Weights of a small transformer language model: normalized queries and keys.
Each number is 128 + 24 x the weight over its row's rms, rounded and kept within 0 to 255. Layers, rows and columns count from 0. Numbers have three digits each. The size before them is the row's rms in percent of the matrix's.

# layer 3 MLP down (transposed), 320x96, rms 0.47, rows 179-201, columns 0-95
091:154098165090122136084142111111147129081106164096107154157168123147150172153097093095096149111106134108148148148104123136105103168135147139132122158114142086131175143124126134117111113125116120112130147136118090134155098134101124108124137119141149170162153163154146155114129160161158080146
114:115081132128150168132139097135134108105134123160134140139133073128171083118140147138117203143109115072093136162119132114139113122106158117140089154128114143156130110101093143127123112103129117150151162132158120090092138137147165151134133140154098137127131082149113191105128125123149127104
100:126135079141158122126107129133149151109155133189145112177150120115168121138141133180130119136164131148139121130149128132127135132165151136130083070155118134174091155143145150123141146110124089115126160104066155134169154145113110126150136088174122149138105156133119131121095142140147138098
104:166136134166169085114136131122170150133087108155086128114133135091134104114131111110134108135119139114102146108113130139153109130149128150093098143118100113132126128165140150102122141131159218174110160146126147128181163143142108157134119120129108163152131126085150134171125104120115165137
084:148142118140091098158095120124137091107129159159155101101130119110140136112114162084130124120107123115150141054083139143126113133133118136120116142131112111100106124115118089197140112119087106153171158105156116182112082124137144142147132157134096119091136125112130145080127112148159128125
093:122105110129129121142166104114136116103135131148168117106110166164102153128115138121148159105103196074121122162173114139136129152131166101144118174144176129125132179123136109150136079113132162103111162120117076151117120145132125124133123136138128135100112111173160134078142127091119118135
103:144104120122110136114102143119109129156089123175117105109148163135158120095169112147108148122151155152122109115075111129108141197144128130136113149139165110126125101108156125133144163093122174100088125131118140145189130128135170122077124156150163090152106113093115108110150113113131121125
096:114128169145112141150087116090132136124115113189135146120147138081137149169145137083133097120141092115138116108140192142132120118120075124135108143108106098127130132109148154136147154108139126092089105058108129101117129166137144132078147133153150110157132117097110099152133139103144146130
112:147131121139103096177133120144154101105108111095093120170150146127144102126103104152132154139135106136145106143148100111125110100112078157117114100157136155098115115144105115147126138135126094148092122174132127152102114164149127124111144159108194094124102180090147140151141176150120106100
090:123120149131106150099107094161107129122123117109148132140123135100115119191164094127147130160112151087138130115106081122116139128111149163152112128145114130120163138156093135132131107120106105165183093093093133066130127105087136096154152137153146163134096153100102154147140118130145111081
101:136131122110130128153116154114118131165091136115147106116101106110132120141120158140124120132136138081150152096144141186129164114104165138168116183132167131120125131116125117157133104134071111165126101124152092144150067138110171126123137167114106093111163148191142098130136161124125140138
092:107156123140142116111135129105147148101168125104147115119178146138119158086165113135138175096113139119119112166135128129118172108146124109149098123173101155157178120106117130143143126137144147177139135180119105164104134148164115121142109120156189157140126164089153122115113122086149138114
089:092108164118141117101112133098147157120094106145157099141097093153128150074108126136140135192139129081124113152133179114114125133159133173160112132097124115130127098109120141103088107126139094143104065092116105126150119155138102124144142125102073124076137129132138118139128106118116116130
103:142150093128084121114161125138119172141154134093133115123085114122183135138125104119113136149163117104143188126122123126104104123118133120130139138141162113115118078136157106147159136120089146127116107131122127190155116083151204103116135148121172119103123113123162119104160094137115105119
097:103150125128142158118148132153133152151104155079165119115103099127132111062143122167112155102100137119105131144132112137068130164140118105127131117118132165126132092124131136126096150156145105120120093091086151090148114149130131129096131108139089116147126127175126082141125160080151175113
098:118105125138132110136159129087105118097095121131132139178117159148154143125145148109141117155117150113153120149162123132167167085148115094082106122134141097136113128133064133128138142066107101125112115112144101128162108111105121132046168073135125117133135155121158122134132153130141125139
103:110138151126110116144115143100147092126114097120138158149144122078130108164127116138157130137163155135127092090135122095154159142147080168099166160099096106160113152126124150130158155114123141144142111112097111107139121177151163141124151113118196097150114125092124121135085090100110112124
101:157140153104157143148122102107091112103121153160156119143158139074121159128145134131119197124133165142119189156130145117146096127101156111107108123148154164134120126106147150087134127123120116138116157175168120093145096115129100143107144150133136099117109126183092115114138162131120166126
102:109139136158126173084144116200127144153117136107179136124122159103122132168165162108115153107106093096131127139145134098110144135090152124109132140100125093128130134179107121100121145168172098149118120165144131154126102155143167153141134152101097121115141135121134108154144161136122175108
100:147120148170153097135133151097137157133109138113113145133128147128134181117093096109144132129145081107130101166132108096091169137120080137113191121123128183113106105112129081094162114102136156148140109136156142127166114136098138114117142110129141147091080110154103156151108111134148141123
095:171116140117148119129157111107113117140087108110137135156120160156171147105131122094146203114096127099159112163085129100146114100083120091141115133147159102108148173132124105140130106106127109145104128120121106121129133138114096140126110122138130095140119143125141137125100117137077041119
100:158118189152107145117131141103166137117110149153152131089097142107141134136102134140111105129126095093105139147103093143162143125115144125122086133110107147102156111113127144134131201141115050147114159091105124101119145117136110124121139099092117151111138074164106123119158118106123130149
096:119136148126082104130134119129147145117172172148145125141130074154155119127152150098125169126123095148095120156107127099104141112144092118140143132163128125138147137126102075171156118129135144086127128158140132089149081130181149087135096108164135147152138117123111086119134145084123108088
# layer 3 MLP gate, 320x96, rms 1.25, rows 180-202, columns 0-95
107:121116113084093135105120133111099129146131152165117134123130120109114156067112122117110136120153142116104106160111127084138141133112137077151122108168085135098106092122148147106168132114118131122151144132110162111116186159138097148131159165187131128119137139116154081089165118145127165111
100:054131105065095125133126101146130125139124120150108102107134093109125129174137123121159164145134132101128121141121120120075131105132156130094131119159090101116128073139131119156138109181137136120108116136149147109105148175127133097104075133136117141102105141122155160079099108113126107131
096:092155148120089173102139139123112100124131104120159119093144112123145129161121098176122132123119121127139137118110165190148077091132152115147111128132152116136084130104112160133151140109087083171117085120112114113137151151142130159136089097106157139137117142113163121122143149072113156147
085:102109154115105135132148138157137181108148145134174151133107146143146159130138132220082139131132128104174131102111094126105132120115101144137118089128128097132115126109119143138145156167178132163141095161139097166121125132104142141092095152108101137155118111112128134089129128147110158108
099:132136108153091070118108149112125127105142090156112143130137141132110123115179111117164118137153111131130140097084144151127135142124168144098122161146121160135147158080106135122180097136157111132128131130108160128120152118148114085112115140124134110092137148142153170137105082073099187125
099:119150134127110124158114074120109147152156102123174144126140115116098136182118121139123088154114143157141133085117123121145123126117107085075139137105151167137097116130097123150075142116144111148146150160133158151119108162093108163134130142077126094133142115147073122166109155150150113112
089:105107081085162130072179157126109109113144155110148091145134154130101103101143144143118112107093172131124139154110088101145167174165139153139137154148170131112149152142077126112131098152113151129123151135123152103147124153145102166141106125156120159135111153130121111093107120134110107130
105:155064119113139136136120138121088192153115144141115107097131111100140110112145140130140175125126155163140129120108114120116095142144092103154122148163119124111153120095109110112095134115113129122138123133094091186117143124117136095119111144107082117135100141143158178120189140138141072136
086:140104164118157149052130143142157128127140191125109116145146101102160128128124155128107081127110102110116136126130117111143119109126112117163155126146162134084125108101122108105151131160111116074116117132148107114113141106155130168142149172164101101148154170130107148129159121105142091087
095:148124115179131120098143117099147115162101155087093141125143092099161132145118134145080136113139137097125132142109109073147144112146148142086091127111109123141111156154122144117146145108133103100146191107163179110081137138129142106145130157117133128096142142131119126128111099057118147141
100:178172141180091089136130101110105143151103134162147129119142120129145112127128113173132118125115122112086113118153119119162143114089116138133158111083114116110103134142133139061125128092106101112161150130109146128154130108130168076151146132074116119170176115115147120139117144121132150159
105:111161094120120175150124129128104148145131166074137160137119159078117129135110143149134162096121136111131160128139126157135093110117094137111131141146184140127159113148195105162106097115134166128120155150066155124113131120095119110094149129132125151141089109126134100115090110129111103152
100:127120109134147148103180146093155089148124164093103119126120170094120196126086139134097157133104128141105166127100150100119156103142122123095119114160140157161138152113140132141115130156111103140113143117130112154152131133172119105145116096122093132095160091126122187140117139082148132115
099:139140103163117125191131142113129124159084163118176116108100160152146128175114145130106148144115124154132071096130125131136089155117137111117133148117133156105159112146098128127104138159122155140125105108133172149133147124111136174096138080158088129106122123111098099163146162119138138076
101:128129158125132070150100110124157174101127126148117168149130141121109147129118107095115153101149141127146115167112097119129145125133154120112120169126142142100099147103148138104141117132061153138107109130157178104121109125106129135189138161113091155085121138136121084107120154133082124081
097:125129126136101107148129123132157188155113133118137120131127129135101172147163094117088139136157145154129074193134141129090120133106137096124105179125149090105126139105124154120135148110131141154090107178133124163152075142148163136122148116126154111125093150144111152131164162110148097145
109:118143109107135144133147137139121181150105186178125144145114114154133170145114115124086108130150167144121095111128122080141167110111110097105090141161128129127136145101134117152098112131130107115152123151076147165085103099116135128135185129130085130117133134148152160126149098115132175156
098:127125094155158125111108133124171163129138125109142132076143105097118145129131124120146152128081140128102145131137162084077107108171158136140154115105122132109139175111125155115146133114169101169105171121115112122128161103106156111161085149081109129143121098122134097138099145122169170112
102:110125114164128137131123114133113162156119108086105105126164129104178072135116133077146161167141133123132151124121145127157130102124109165116108136134111116106125166166097142115143126102108171127121136106127134088070132140099097109122122140101106116173124152123169087165114090127151156167
106:158073125126121068145117157141097126131188116075108136148121126102123138095147161151126111119110085140114164139128093128137130115102117149142080164101117113065107109146125150094132132134117154167117153112121119174158114140186133148158112118135121147145099133146111141147144144113111127125
104:105128117106104109123127113137142160119100115132126110131080115117178134138116106084145102141138174135107093137122087138087100100149192143154128148113112117137125120150200104134105154149150109148118138136123152143089100115162113130103090134147146163112145157181130127151125128139170099117
089:149146192146107103132145116133180144153139157106137104131116099149103137109142135109164122169111123169089151124116126090117149146109069134140137120155120134105155109133116156138144117090109122152133137138150107087149125153159128121120107161163162120158139170087127151095130176104119147093
107:098080115092121140116107122114112208115136135109108117113124117150145155132156135125127141153124121127114075145153148139097158142119163128119118108110140143108100095090101133123180166148157127141151113163115114096099182180109128090111138145157131126130165156160156129108136138142122108100
# layer 3 MLP up, 320x96, rms 1.45, rows 180-201, columns 0-95
102:095106133125131139165154157111160085139128091115148110162108141138120089156101107116130082167126081115160121155117094124155138116174153131136142143112182092165146125114120103136112150120157115137091112130145132135119144139156109167116130158131098106137105142094140156166157096092083115121
099:142135125140170138171139074177119167132123137168143150125181159129097130133099147140131138150146101157091137132121140138070132124116152152112118130129102109112129105136113126118099085150162140112123148116143133128129118125113120076141105134093119109103115192177145124146096156095090108143
093:133107141102167101118146145119115140141109133153113092169129150119116107122145124159094107131126123147081104095129101143123064092156110075075101102141107160139154123114136128116120167099093134132128119101159142159144114142180107092101130110126099112131104134128143158122146090102137080122
094:099126139121102146124145137160133166101134160141175131132109126156150149105138148190088141118134131094172106095101086139108142119098113163146104075118120098115136140106114128153145172156164134150131113148145095165111139125100118160094098157110098123158116094102102130102132139161105128128
092:096151133139133107124149141156132121150141113174115125132134084133132162152185068116164108107161161118132141123131100150142113121151158122070116134111116119094121171096126123147142093132097127139124082116092118110134123132110096148112151099150147117094145123136157122082155131067123167134
092:129122126112185138152117097143082144107096141130164158128088087095140091162144138147139120123057150155127121101132110155150112127101105151085124154123141151129143131162109117098096112096114104102137130115155133150119128131103110102168099129111098111129146157130147093165101114108143174113
091:153144123118102146122167169099124145130107124138113124141156127178108124113148148129076136116166145100157125139128068152106161147125182116131146085163133124155134135151145136148115133134111136139139168164135140103190096120101092130161143137119158132123128154173078128138133115134098093149
099:152148128100110138146097107137118157139130122125140153147103116099149136171114152097153065142147141148131145089117106128133148137134170149119098114100173135102155142126143158092139098112090110147148133127126130151080109133129091138110102183133111127136087162148134088182139105126075110124
100:088149104146120128174134108101111121131122073111137132099104164144118121133133100112151171108151153147145137133105140156122126149164102151118100135107081108186115140153132130125086106100166137153157128120114131146121125141108159126099118080081152147079094101126149103108117146147126170150
122:129124146118139120115137161137126142098158091149156106149137179099108166160146151092169090157104095184070147136138147157119112164125124119148168148131141151158125095117128120125113095108122167129091111145086109127143161139123116065138130101128123157135113097126146115155133140145112109109
111:171169133143084100156134107134102173145099143138169132121119117146144086143153111171142148113120113116095099125158119114167141110105112112128147098096105136117126137141123130079114143110123097120142155144111126107155098102115167063159132113105104110169163103119156155103114117099126161141
096:089120128102143099144156140147148109163143096136153163130153131139120113098129113094086139176119109145120078155135125113121206150126097088139128088122116137119147130123107135120151122158127070090114117134176154126161112151132158130137114099157127144141174143149148111151141131091134134097
100:138114136095105125139138188144140126121096135104122157137119118126149165131154120096155153132136202116092158122123118076127155143121085106112125129139118137121153148162113089100112132126138130099165114116126131090132152107103110129149090139075158151162109103099144115163105166124146092094
089:152142123167108153189161107173126147108078097169160170131121152111152120131131152111090122158124115147163106091118126118122109091087127160105105130155101130119140158166103135081111121121097150147143136134140132152096131122088157129116107130120088140117099143158170113136118138120144115154
098:098140104107128139095128152136089107150146080086134121136149070147147126131124120157122128107091111161122183136150161124104130095120142096132125111152107146169172135111131109162102136122174101122081159116111119154139127148110123128109160108132142141123125090104136175106083146094136121166
091:121134126098145143081149146104143113150083161106154113121161159120089133112134108114152116110119145098089124171107141154126133130104126146159135101137135102163168140114151127141146084103145124147162139088089129168147113136168117162130118119105164149090187133080146143084142115126116118119
105:135118139132105074120126125099128076109159070138117129126149143161104112171145164134131133109160118138160133121105091142079092113102127120145129118114144168096127143114144133127137126123096085115091093130114114105155171142133104159108110119113168138107176139096165112100123089089115136129
099:110117130117133096140117133148110126113114083174116138084101115123152091140109177109131131145122095129152145160099094136084103139132170128157131136093099127129099111141152151147105176151157122097090117168145126141154108144121137110111141124134130138136135149133036128110098121075125135127
099:146120145098138140103131150131114102139120141138141122132113100167107116155159101161137138109137110149197085070151121113114151138157158088160135089104148132101144137128129124103180147164167094126139145174108123134157109142143128141108122126126131108143098103088127169114149140093093090144
097:179087155164117112173137126132100104162158121112125142078142098110139156096094131122144108095129122148165158117111116111165124086134110119097077130122087151115139119133133162132154134129099162120118150105166160152140097151127118139132094124137132109141100182157133150139171158108122114121
101:171144133148159162130152089136150138156086144089128093105152125155098142124126108086102111109133122154117108136134143107135086122154147136109145097137153156196174141118127151111137119098184086105144147114147127149074115132099108138125165107131128082121138141125134113106147124145165135111
084:161181142159169165143139100100127115119116108088126130169121113098129152086110147123130079107133116125142174118117163101197140140121158147140164128080086123151128117154123179100119085135127105130122118132152140132147119125138122142130127107153100107161124154106128130156114137155158118161